config.yaml
n_layer: 9
d_model: 128
n_head: 4
n_kv_head: 2
head_dim: 32
d_mlp: 512
vocab_size: 8192
activation: "quick_gelu"
norm: "rmsnorm"
norm_place: "pre"
norm_eps: 1e-06
positions: "rope"
rope_base: 10000.0
rope_fraction: 1.0
qk_norm: false
attn_scale: 0.177
bias: "none"
tie_embeddings: false
parallel_block: false
init: "uniform"
init_std_qkv: 0.0487
init_std_o: 0.0605
init_std_up: 0.0697
init_std_down: 0.0697
optimizer: "muon_hyperball"
lr: 0.0052
beta1: 0.95
weight_decay: 0.0
lr_head: 0.00773
warmup_steps: 200
schedule: "wsd"
decay_fraction: 1.0
decay_shape: "linear"
final_lr_fraction: 0.0
batch_tokens: 16384
seq_len: 768
doc_mask: true
train_tokens: 126000000
steps: 7691
dataset: "wikipedia_en"
Each number is 128 + 32 x the weight over its row's rms, rounded and kept within 0 to 255. Layers, rows and columns count from 0. Numbers have three digits each. The size before them is the row's rms in percent of the matrix's.

# down: layer 6 MLP down (transposed), 512x128, rms 0.0699, rows 86-96, columns 0-127
# up: layer 6 MLP up, 512x128, rms 0.0697, rows 87-96, columns 0-127
down86 092:124039161125118121104170070098084101130136159109193151141123104132109149140125163092118087152184117122166122103146144082090156089111173152189066158090168120225071133121137083117174130122061122144104128151062134150120095151160140149162076152150198123124131118103150135136142189156138103091124164137090097112111081101096122138156111119118109143193139070123123112140118167144145072147142
up87 108:077125195182176118110117074117162140139143152170067125118139114107170109145099140152150129156111122111149201131127145054138080136104103117141160108103115110113111145143136150141155163146138106209136158127079191150179148120068137126167116125138110097099192131110145095103168082108137126117139141078093166110102111127144056126098106124109107184105152116130061097106053097104096036160143
down87 105:167173151099081176137141139085112130143174081076168162151124175136110084106132132120144130067134177122068091079085100197165170091115160153100072157122135187136156093212107093134080152145124197130108126123136094121130123175176101128118100150200156132151187093158158096133136132141111110178101127150117117132101091147126115108121104114141120120121088176157161136106098099191136170131067
up88 103:147100147108098176121112180068105121166122131070166071134107105107116123095167130168090123186121132171138109185085125130179129155151062134177123137138141167133184098123142111129172146098119138184158083160236112114182161087120082153106109122127155141092151114102140089123169097132049123211133094115163110112139155114094085168125154114120160116132173148159125112072149116090156140121147
down88 103:142119167182101111135117105160133159188106132129178148164159156122127076111159175145123139133116096118085068089207136115123149180075130166136090175069131138127139144105141125163180111175093095098148116126089133189121106113161168136140099104145164146199106117186090168175155172143159092086103202137136171093099105106150087133162133125086113100102140089137160136210103135171136133127162
up89 103:090155161110124078131107131108158151143098129169109129138094072168074069142140119083202077114176180102089128100161157131134072115075061089120128061063138128135157163141110112062145138156088088152143134134145102161085160086109107126150097107158143135146150133090113121134131159095158150144123136106151111107131155072107155114082122110129196125145072078164130146079114065118117082055148
down89 104:112153144152117174118159092168163135112167096096121128092173119088160169131103141190099186096136131164156157105083164187158189138221185112127149135219099127106120125071158148160105126103155188106104092129124094113101085155079097113141088109148158102081099117146154107102153081149087120159089136115136123179158154087118167111131107150100114161073138124147137155163133171169164111114077
up90 094:153129113083115124062142127095169105075079162038118148123147088130116131062133053114098175098220135181126094091130090122106172137142108101118119080129106170140131138142161162103148160144140095150090174112142141101134118119145115113153114136179130185150079080158138139111109158059139065111190153116160154104169133153111094102177175123095096153150147082124067150159128100125124152105113
down90 097:129116097158120118178135124131144149152147062171140102128107130128139117172136218255160144121042081151094189135092115162136090156090156125131097111163147112164136107180108123162117109072103150142113114143150110106139143149184129186150158072098175075158148127100092140151194127150095143121116185126141176109101116105123119135119152125139088094124109126129129073116163137172169109130149
up91 108:112111137147117047091155086104132118133089103112146110181143141141150127151130116190089181067181116106148092149168137116123138128095061069099172157138146104052154125060105139149142068102114177142147098142130088107120127157095144185107128105167116138137112118085159145191137123105089122131153137106178147132112167105136082117135111141080061150196142077068145107109101100075096156166156
down91 108:132165137089107132176133161096096115150104148137139184080166088123081214170135155099135132153076110121116115114172147122150103064039142114079086092136091121183158148091154111130173081136030074166153102134138146116111101139182125162119088154136140180158145110169152120160102097160155082089078090139111108105089123121120119097122126134123127099108078127108145133160102163089105132139196
up92 115:080124073165124112085098150093102128155143098155144121115130076166151166120145114147173093127140117118163163086114090177154176107196104112168166152087119182126146127091134063113115135132140071133087158111134180102123122070119094126159177110087164126137141109183180161151106090120121117136155140164105141109180136140093160160160182135148157112086061152100164169082152160070094078055101
down92 111:127114107112116120106165089184137114072107140133119197115156100079113106106144192094121183137055117110084058173125149122145051146075112142130138133123135127113162086102118159118144138121127081238084120130110154105139099185181090140143136143152093120163089089117103188100131134178112082100151172097135127107069132135190127132129120152153087089118171163142142111185108131158168144139132
up93 098:077129144123124107098143098162196169176100117153113084127140087076141147127128106062103174169141181168099097179123158104095142150170104077144145114164129119176150174114198122101168089137144125148187139121133121158133125163092152099114105156147131112122108178165065141117164164113076071112156080217102133122117111114095165127141141101115096173110197151179089137155171114126105150180131
down93 099:181144157164143155138165096073084136152111191105122132177118102157131139176115160131110119102069099198121102137109106123087135161092149128123158148164139117068118131135097150126042148136123110125050128102148111080116117089150138162085160144188105063147143083109116103133124123072170208097129171066165128108175169112138152150155161118125150068133115139155159162167147084143131100138191
up94 102:129147122156159184158097103145116114153109087121165126187129147134146107185108115173174092149146166125173051119173118167119086025120102136093157162141123112132123142167125115091093116152143134117105124106206141135068122126155133106144158063135156130226080106194098122140138186123107079181092164147120108080162152101108148106096151111117132159168104149172101091154154085125136116146111
down94 100:105116106094097115143161110157162148068132138067097162106097139145145155056112149076093124081150109160132158104083112112193156191168121096157145109098144096159166159099099147150039157150142111063122131110097138117166145066161117148124102179178120117085035168077113148120155081104111149127163064172171143187102164109128120124151149140119113141123156109130111083099136157149109124111147
up95 090:120142122107057096091136122147175188098087156178142113138149192146089157106094094151094139146118175186140130113143130133102068143152086127099114122123105127104101108102104144152115076127139093153159160155098157086144156094088132133160157140123141137111109047113107126111158119125052117157138064112084108169206183202126140084137172152174102179099099152092153101161140145197131144116092
down95 095:137154191153107121161102123092096075092134116133149126187077151154136107180092120106138090065067101076128173099144172147139101120131100153131169057128138129157091187065181092109128096147136178102087144113181132134084129109097148142112093047126150104137140135110162096070140117128135101162146122129149141102185107086158111108097093141124168145108159118170123126118178081161126099212170
up96 099:061118085115143121156107113072149217170113093122131139077078203104117148152161071156149099131124169167117110104114101105173137137083191138157101176131119094124113150115133165131135133121151164156115090155124081104198076138116109134129175161142144156140115144093130146150095177111141112123102204088126128085150091084162064099138132111120178163107150134125145083109162044116072112124158
down96 098:135126175087139105141086105125117154151123127154103094168131156173132180132074160200117145128078180058140080112191152071111148099103156112093113136109116083152158132087153119165191179202158123110109136110123141186166104152127119173130162147093124147133109191117091150166120106178157101103095118091135117129128130165118111122078143144160088078156152115189139140101143056168176133180165